config.yaml
n_layer: 10
d_model: 96
n_head: 3
n_kv_head: 3
head_dim: 32
d_mlp: 384
vocab_size: 8192
activation: "gelu"
norm: "layernorm"
norm_place: "pre"
norm_eps: 1e-05
positions: "learned"
qk_norm: false
attn_scale: 0.177
bias: "none"
tie_embeddings: true
parallel_block: false
init: "normal"
init_std_qkv: 0.051
init_std_o: 0.0114
init_std_up: 0.051
init_std_down: 0.0114
optimizer: "soap_variant"
lr: 0.00381
beta1: 0.95
beta2: 0.95
weight_decay: 0.048
lr_head: 0.00652
warmup_steps: 200
schedule: "wsd"
decay_fraction: 0.348
decay_shape: "sqrt"
final_lr_fraction: 0.05
batch_tokens: [8192, 16384, 24576]
seq_len: 512
doc_mask: false
train_tokens: 93960000
steps: 6495
dataset: "wikipedia_en"
Each number is 128 + 32 x the weight over its row's rms, rounded and kept within 0 to 255. Layers, rows and columns count from 0. The size above them is the row's rms in percent of the matrix's.

# layer 2 MLP down, 96x384, rms 0.179, rows 0-92, columns 288-319
size [ 97  93  96  96  99 105 115 101  99  97  99  89  99 105 106 103 100  94 106  89  95 103 101 101 107  92  99 106  94  85  95  91  86  90 100  96  97 102 104  94 101 108  95 111 111 100  99 101 100  98 105  98  98  98  98 107 108 104 103  97 102  93  97  98 104  89  97 106  89 105 100  98 101 105 101 103  91 111 102  98  99  88 107  98 104 101 113 103  93  98  98 107 108]
[[169 150 107 148 105 130 139 123 135 125  70 148 100 190  97 132 127 130 179 101  66 164 105 114 151 148  91 107 191  67  86 126]
 [139 133 127 130 147 192  95 102 132 158 192 155 103  71 110  73  88 107 126 116 138 117  70 102 124 109 127 159  63 123 104 115]
 [131 157 173  85 121  77 154 163 125 168 181 150 174  97  98 115 142 152 131 157 137 122 149 127 154 116 103 143 169  73  95 152]
 [ 92 185 131 105 157 119 132 172 144 107 163 139 137 184 121 126 149 134 109 146 162 126 160 153 124 118 136 161 142 147 119 118]
 [138  63 160 143 142 187 137 125 137 175 127 166 174 153 151 131 168 135 120 163 121  88 119 124 189 125 118  49 104  40 156 143]
 [106 140 126 107 136 161 170 126 108 130  70  97  83 171 112 152 159 127 159 128  81  92 133  97 141 149 119 139 112 148  71 119]
 [ 94  82 105 127 114 148 100  92 156 101 168  95 117  89 134 158 136 149  90 129  98 116 191  53 151 154 121 122 145 151 142 158]
 [137 132 172 115 184 149 116 123 140  77 124 128 121  79 132 151 165 117 143  90  66  93  86  94 125 139 116 186  90 138 180 160]
 [189 147 189  59 121 122 144 123  94 108  57  76 160 129 148 193 119 157 165 127 136 165 112  93 130 129 115  98 118 153 158 169]
 [116 102 137 136 166  85 129  79 123  80 151  83 142  82 130 119  99 123  54 117 144 154 104 138 115 146 149  89 158 224 104 201]
 [150 241  99 146 129 117  95 206  95 130 187 178 149 102 147 125  99 134 122  75 168 167  72 105 163 146 112 103 126 172  74 151]
 [136 116 143 139 126  86 108 185  63 111 190 138 136 118 135  90 100 169 112  97 137 132 133 183 140  88 118 166 108 134 254 140]
 [147 148  45 123 182 139 125 132 112 156 127  74 174 152 155  91 103  86  74  91 128 168 146 179 132 102  99 106 102 122 141 100]
 [163 145 157  88 106 119 164 105 149  97 193 198 155 101 139 189  95 137 175 111  61 133 152 188 133 146 146  82 113 192 156 131]
 [115 173 112 120  45 116 111 172  90  84  95 108 128  87 125 171 129 170 199  62 138 144 127 150 125  90 144 132 106 167 115  97]
 [101 123 157 150 139  84 150 138 156  76 121 105  90 206 107  91 135 142  63 153 146 149 102  97  84 153 161 164 184 141 119 143]
 [175  97 179 110 110 172 139 171 150 204  91  99 141 151 136  88 164 157  69 142  92 163 125 137 140 111 109 131 103 137 168 141]
 [132  89 119  95 148 144 132 130  99  84 147  85  75 104 144 103 148 150 190 138 117 113 113 111 192 151 123 155 121 174 159 122]
 [174 101 131 152 116 150 148 101 121 157 131 142 151 145 125 135 102  96 111 156 139 129 124 104 167 120 124 156 144 149 123 139]
 [158 148 136 137 142  80 181 111 120 135 200 146 182 193  63 113 125 108 155 111 138 146 142 123 167 164 158 129 135 139 107 175]
 [182 134  87 119 193 181 135 127 157 158 105 159 166 145  96 132  90 143 161 159 139 156 142 163 140 124 125 106 116  65 187 104]
 [133  86 164 150 143 106 120 180 158 128 142 109 143 158 112  78 123 116 102 136 116 105 120 157 140 139 121 182 140 127  46 105]
 [ 85 121 131 135 144 171 180 151 144  88 118 130 133  98 162 138  60 173 152 150 135 156 165  79 175  74 134 113 130 131 166 113]
 [ 83 146 123 149 149 154 146 105 179  99 198 127 111 133 107 143 152  85 114 124  89 113 150 182 110 134 121  96 123 189 101  40]
 [ 99 150 128 135 146 163 142 138 116 160  42 138 134 181  80 154 191 134 176  44  87 149 133 132 169 110 101 153 127 114 121  36]
 [117 100 153 129 173  89 174 202 143 190 150 101 137 183 123 170 140  89 140 131 134 132 105 162 167 116 104 143  43 131 100 126]
 [118 202 125 130 173 173 145 115  86 123 146  98 129 165 137  41 185 137 100 183  93 106 133  78 152 140 106 199 136 129 122 105]
 [155 119 142 127 111  65 164 110  93 114  81 114 135 171 182 110 105 116  97 154 113 136 139 183 122 138 101 112 151 158  80 119]
 [122 129 107 136 111 164 172  89 105 171  65 120 141 173 171  99 131  92  88 100 128  97 139 100 138 135 111 130 197  50 164 174]
 [166 147 173 155  93 130 124 139 118 106 141 133 130 114 124  97 134 117 185  77 137 109  55 108 102 154 123 143 140 193 177 117]
 [ 71 203 106 130  91 174 139 131 170 109 123  87  61 161 137 109 111 137  91 102  97 136 168 173 149 154 143 112 234 165 132 132]
 [124 144 194  85 161  76 121 154 126 155 111  94 139 154 116  64  75 153 164  53 101 142 109 139 128  54 128 147 191 132 144 110]
 [145 176 102 151 116 131  94 130  91 138 191 110 143 144 142 122 100 127 164 144 149 139 148 125  85  71 134 183 105 167 133 229]
 [ 85 146 119  99 137 150 133 127 100 152 149 117 130 157  85 155  89 150  94 154 111 160 132 139  86 158 110 123 139 126  97 100]
 [135 102 133 100 109 114 103 142 109 151 111 157 101  67 122 139 153 163 122 101  76 150 141 148 117 128 112 130 177 195 116 167]
 [119  64 134 132 147 112 109 154 114 132 119  96 114 151 127 183 160 125 169 145  89 149 116 156 177  79 149 121  75 146  98 130]
 [ 98 156 170 143 150 125 101 139 143 113  84 128 115 110 164 144 129 165 145  67  84 174 122 104  71 192 129 111 100 126 123  85]
 [110 147 138 173 118 148 150 189 159 116 150 142 113 140 138  94  46 149 134 103 176 145 139 185 164 132 151  74 134 121 145  73]
 [122 203 113 126 123 104  83 177  91 100 118 131 124 191 160 191 124 223 114 135 145 199 120 150 159 145 146 113 149 147 156 162]
 [ 78 106  76  69 126 124  98 138 122 162 179 126 136 128 168  96 156 145 107 111  96 141 140 113 133 131 139 107 146  87 132 133]
 [161  46 110 133 160 136 112 117 132 144 118 185  87  95 162  64 106 170 161 149  92 175 126 121 115  99 138 153 120 154  16 181]
 [141 211 119 157 135 140 137 117  78 104 134 154 148  85 134 123 127 154 136 133 113 140 124 143 148 140 127  99 111 118 117 165]
 [108  96 115 139 136 134 128 106 108 114  76 116 188 146  79 119 155 133  95 118 122 126 135  93 173 133 111 145 197  93 120 139]
 [112 199 156 123 140 153 172 167 128 201 133 142 125 149 136 144  83 148 138  69  97 130 194 180 167 115 108 102 135 146  99 112]
 [144 115 128 155 132 129 141 135 112 141 146 168 154  73  88 150  94 165 155 164 106 147 105 129 146 167 103 123 145 143 101 134]
 [137  82 137 106 108 119 147  71 113 167 201  95 167 138  84 167 138 148  89 151 102 120 124 108 125 132 144 141 128 142 100  97]
 [ 63 127 132 168 161 138 150 173 156 155 134 107 150 133 179 116 138 139 141 154 143 140 161 155 175 131 140 175 129  97 234 123]
 [102 139 130 125 125  95 118  83 107  99 182 126 132 144 140 125 152  86  82 146  89  69  75 155 103 149 110 137 188 127 147 145]
 [124 176  93  98 116  81 131 120 100  31 134 129 118 124 122 160 163 171 132 154 127 187 100 180 150 129  93  94  62  95 113 186]
 [158  76 154 105 121 143 102 179 154 171 123 147  93 139 115 132 159 156 131 141 152 133  86 145 168  75 129  85 128  58  98 118]
 [141 159 139 177  93 133 119  93 122 165 105 186  96 156 101 133  62 133 128 141 124 177 213  98  62 155 140 182  76 126 191  88]
 [138 113 150  71 110 140 148 149 111 153 105 104 142 117  76 124 131 149 127 143  79 147 101 143 172 102 157 192 154 134 202  86]
 [117  93 106 113  91  85 144 120 114 109 162 137 109 151 148 112 127 147 122 108 147 132 158 111 120 187 131 119 122  68  89  96]
 [ 80 194 115 171 148 168  63 157 172  63 137 155 126 133  89 134 136 144 142  31 116 137 130 108 117 164 174 105 164 111  77 124]
 [183 164 128 108 108  55 154 153 123  74 138 169 118 160 195 146  78 108 141 133 136 171 103 137 118 144 135 156 129 155 135 179]
 [171 123 110 134 154 122 129 120  92  76  63 106 140 138 113 113 144 152 154 139 113  81  65 136 117  97 116 150 164 150 129 155]
 [165 119 129 136 134  90  96  93 128 159 174 133  97 174 132  62 137 150 118 126 116 116 129 141 145 105 134 142 149 130 135 187]
 [123 172 110 148 164 132 141 178 125 110  98 130 102 138 143 164 185 117 132 125  76 149 128 112 115 126 158  76 100  61 147 148]
 [ 84 157 160 153 103  84 103 106 112 142 141  66 157 123 144 140 107 155 171  81  90 138 130 138  96  94 122 123 186 123 133  88]
 [ 81 129 157 116 158 101 127 113 116 127 128 155 186  81 111 155  88 140 146 137 139 149  96 130 121 206 148  83 137 144 166 202]
 [ 79  83 103 112  94 123 146 142 138 167  64  75 167 132  74 158 154 136  95  84 151 105 130  80  68 171 163 126  84 153  99  98]
 [ 86 107 112  86 156 150 109 120 149 106  94 169 140 124  90 178 147  95 121 129 117 156 175 155 110  91 133  71 138 124 162  85]
 [121 111  84 101 133 162 110 139 103 132 102 139 131 134  77 110 192 167 129 149  97  83 107 199 126  93 111 160 117 158 172 142]
 [126 155 139  93 106 186 127 141 133 155 137 101 109 105  71  87 117 114  76 128 119 126 170 124 150 127 139 158 166 197 127  71]
 [ 99 131 108 130  85  46 100 123 133 110 140 108 128 158 112 182 158 107  95 146 104 152 107  97 150 179 127 157 120  91  98 123]
 [156 125 147  97 125 145 121 139 113  84 127 100 131 140 205 111 131  98 170 107  71 101  58 155 163 157 138 139  92  84 157  66]
 [ 92 106 155 158 142 183 136 153 170 188 144 102 139 156  65 125 138 140 145 121 169 152 130  85 113 143 104 127 171  84  62 113]
 [180 166 120 143 153 148  90 140 165 132 110 113 111 111 150 123 115 128 144 117 144 150 182  94  84 143 142 110  99 106 134 112]
 [150 130 101 120  95 110 105 140 116 143  89 177  97 172 101 176 193 137 211 132 127 100 122 178 107  92 136 152 164 182 132 154]
 [199 129 113 123 130 110 128 117 129 119 160  84 165  67 126 116 174 153 153 166 151 108 125 156 131 118 141 126 132  94  71  92]
 [126 105 139 127  99 104 121 142  88 110  98 113 138 111 175 143 157  99 138 101 158  94 118 129 154 188 136 193 122 193  69 130]
 [115  74 139  96 130 102 124 136 136 131 142  72  92 115 179 141 143  79 123 158 117  84 159 137 127 147 165 182 148  69 146 136]
 [ 48 151 115 142 169 118 149 114 152 139 124 119 147  98 120 172 159  86 151 136  85 125 142  99  93 121  95  99 118 118 136  81]
 [116 145  95 149 122 117 127  57 122 172  75 136 102  47 118 171 115 123 143 140 136 100  77 100 134  63 123 134 130 137 145  90]
 [131 134 138 177 103 167 137  79 123  93 133 150 125 162 116 151  89  92  99  98 134 123 126 158 125 145  91 154 158  94 145 110]
 [153 131 151  90 102 103 157 114 118 145 193 132 177 107 110 116 137 156 111 139 126 172 219 141 145  98  98  94 120  94  59  97]
 [104 120 119 171 138 146 166 123  90 172 130 142 117 219 136 131 141 130 159 110  82 146 103 179 121 108 122 134 108 107 124 135]
 [154 157 151  59 145 117 147  95 110  75 170 152  94 127 155 149 121 148  84 107 107 106  84 162 133 130 132 138 151 154 123 133]
 [131 128 132 156 163 122  79 118 131 152 115 142 162 142 209 146 135 165 168 162 118  95 155 113 150 137 103  59  94  79 141 106]
 [100 118 110 105  83  94 147 157 169 131 131 110 126 163 100  69 149 148 155 140 134 131 146 160 111 143 129 123 163 157 103 105]
 [ 63 146 158 191 109 137 118 162 116 138 163  98 128  57 114 169 170 191 160 100 145  84 151  75 116 131 144 145 131 137 135 136]
 [107 152 125 211 176 132 102 129  95 116 100 104 148  78 149 138  79 105 117 108 139 126 171 160 124  99 139 124 111 164  74 105]
 [ 87 146 102  90 107  80 144 143 110 151 114 165 111 142  70 139 155 119 119  96 109 176 172 148 124  99 142 153 128 113  53 143]
 [131 106  88 152 119 145 124 128 135 118 144 109 102 138 116 139  51  94 121 114 108 136 154 140 138  90 163 122 168 187 111  82]
 [104 118 152 146 197 124 126 145  92 130 140 104  81  85  81 145 162 110  93  90 167 107 112 118 123 103 155 170 124 128  77 179]
 [ 95 107 114 106 144 144 133  97 118  88 134 118 157 128 125  79 100 123 138  88 138 209  97 135  65 148 134  54 123 166 197 133]
 [107 113 103 115 132 121 132 119 164 134 149 122  93 104  55 108 111 130 124 116  87 167 148 141 100 158 105 161 105 191  97 131]
 [130 129 102  88 149 127 141  83 110 143  83 166  94 115 153 106 105 123 137 141 124 155  55 127 124 127 128 150 127  98 195 134]
 [149 143 153 117 134  82 120 152 113 136 135  83 121 151 106  73 154 170 148 108 114 170 111  85 133 192 127 148  93 149  80  95]
 [141 128  61 121 169 140 174 107 123  92 118 159 151  58 115 107 152 159 140  49 132 154 152 117 138 128 100 105  96 132  87 105]
 [107 141 146 141  95  87 173 133 150 157 112 146 139  85 149 154 132 183 137 128 162 170 167 162 153  82 129 171 178  94 101 148]
 [109 114 106 121 123 135 195 183 138 121  91 110 125 107 190 122 135 119 135 141 100 103 148 136 155 102 119 146 168  71  74  59]
 [150 131 126 121  91 123 142 166  99 110 131 151  88  86 107 123 136  79 107 141 169 119 168 163 159 138 129 111 141 118 165 127]]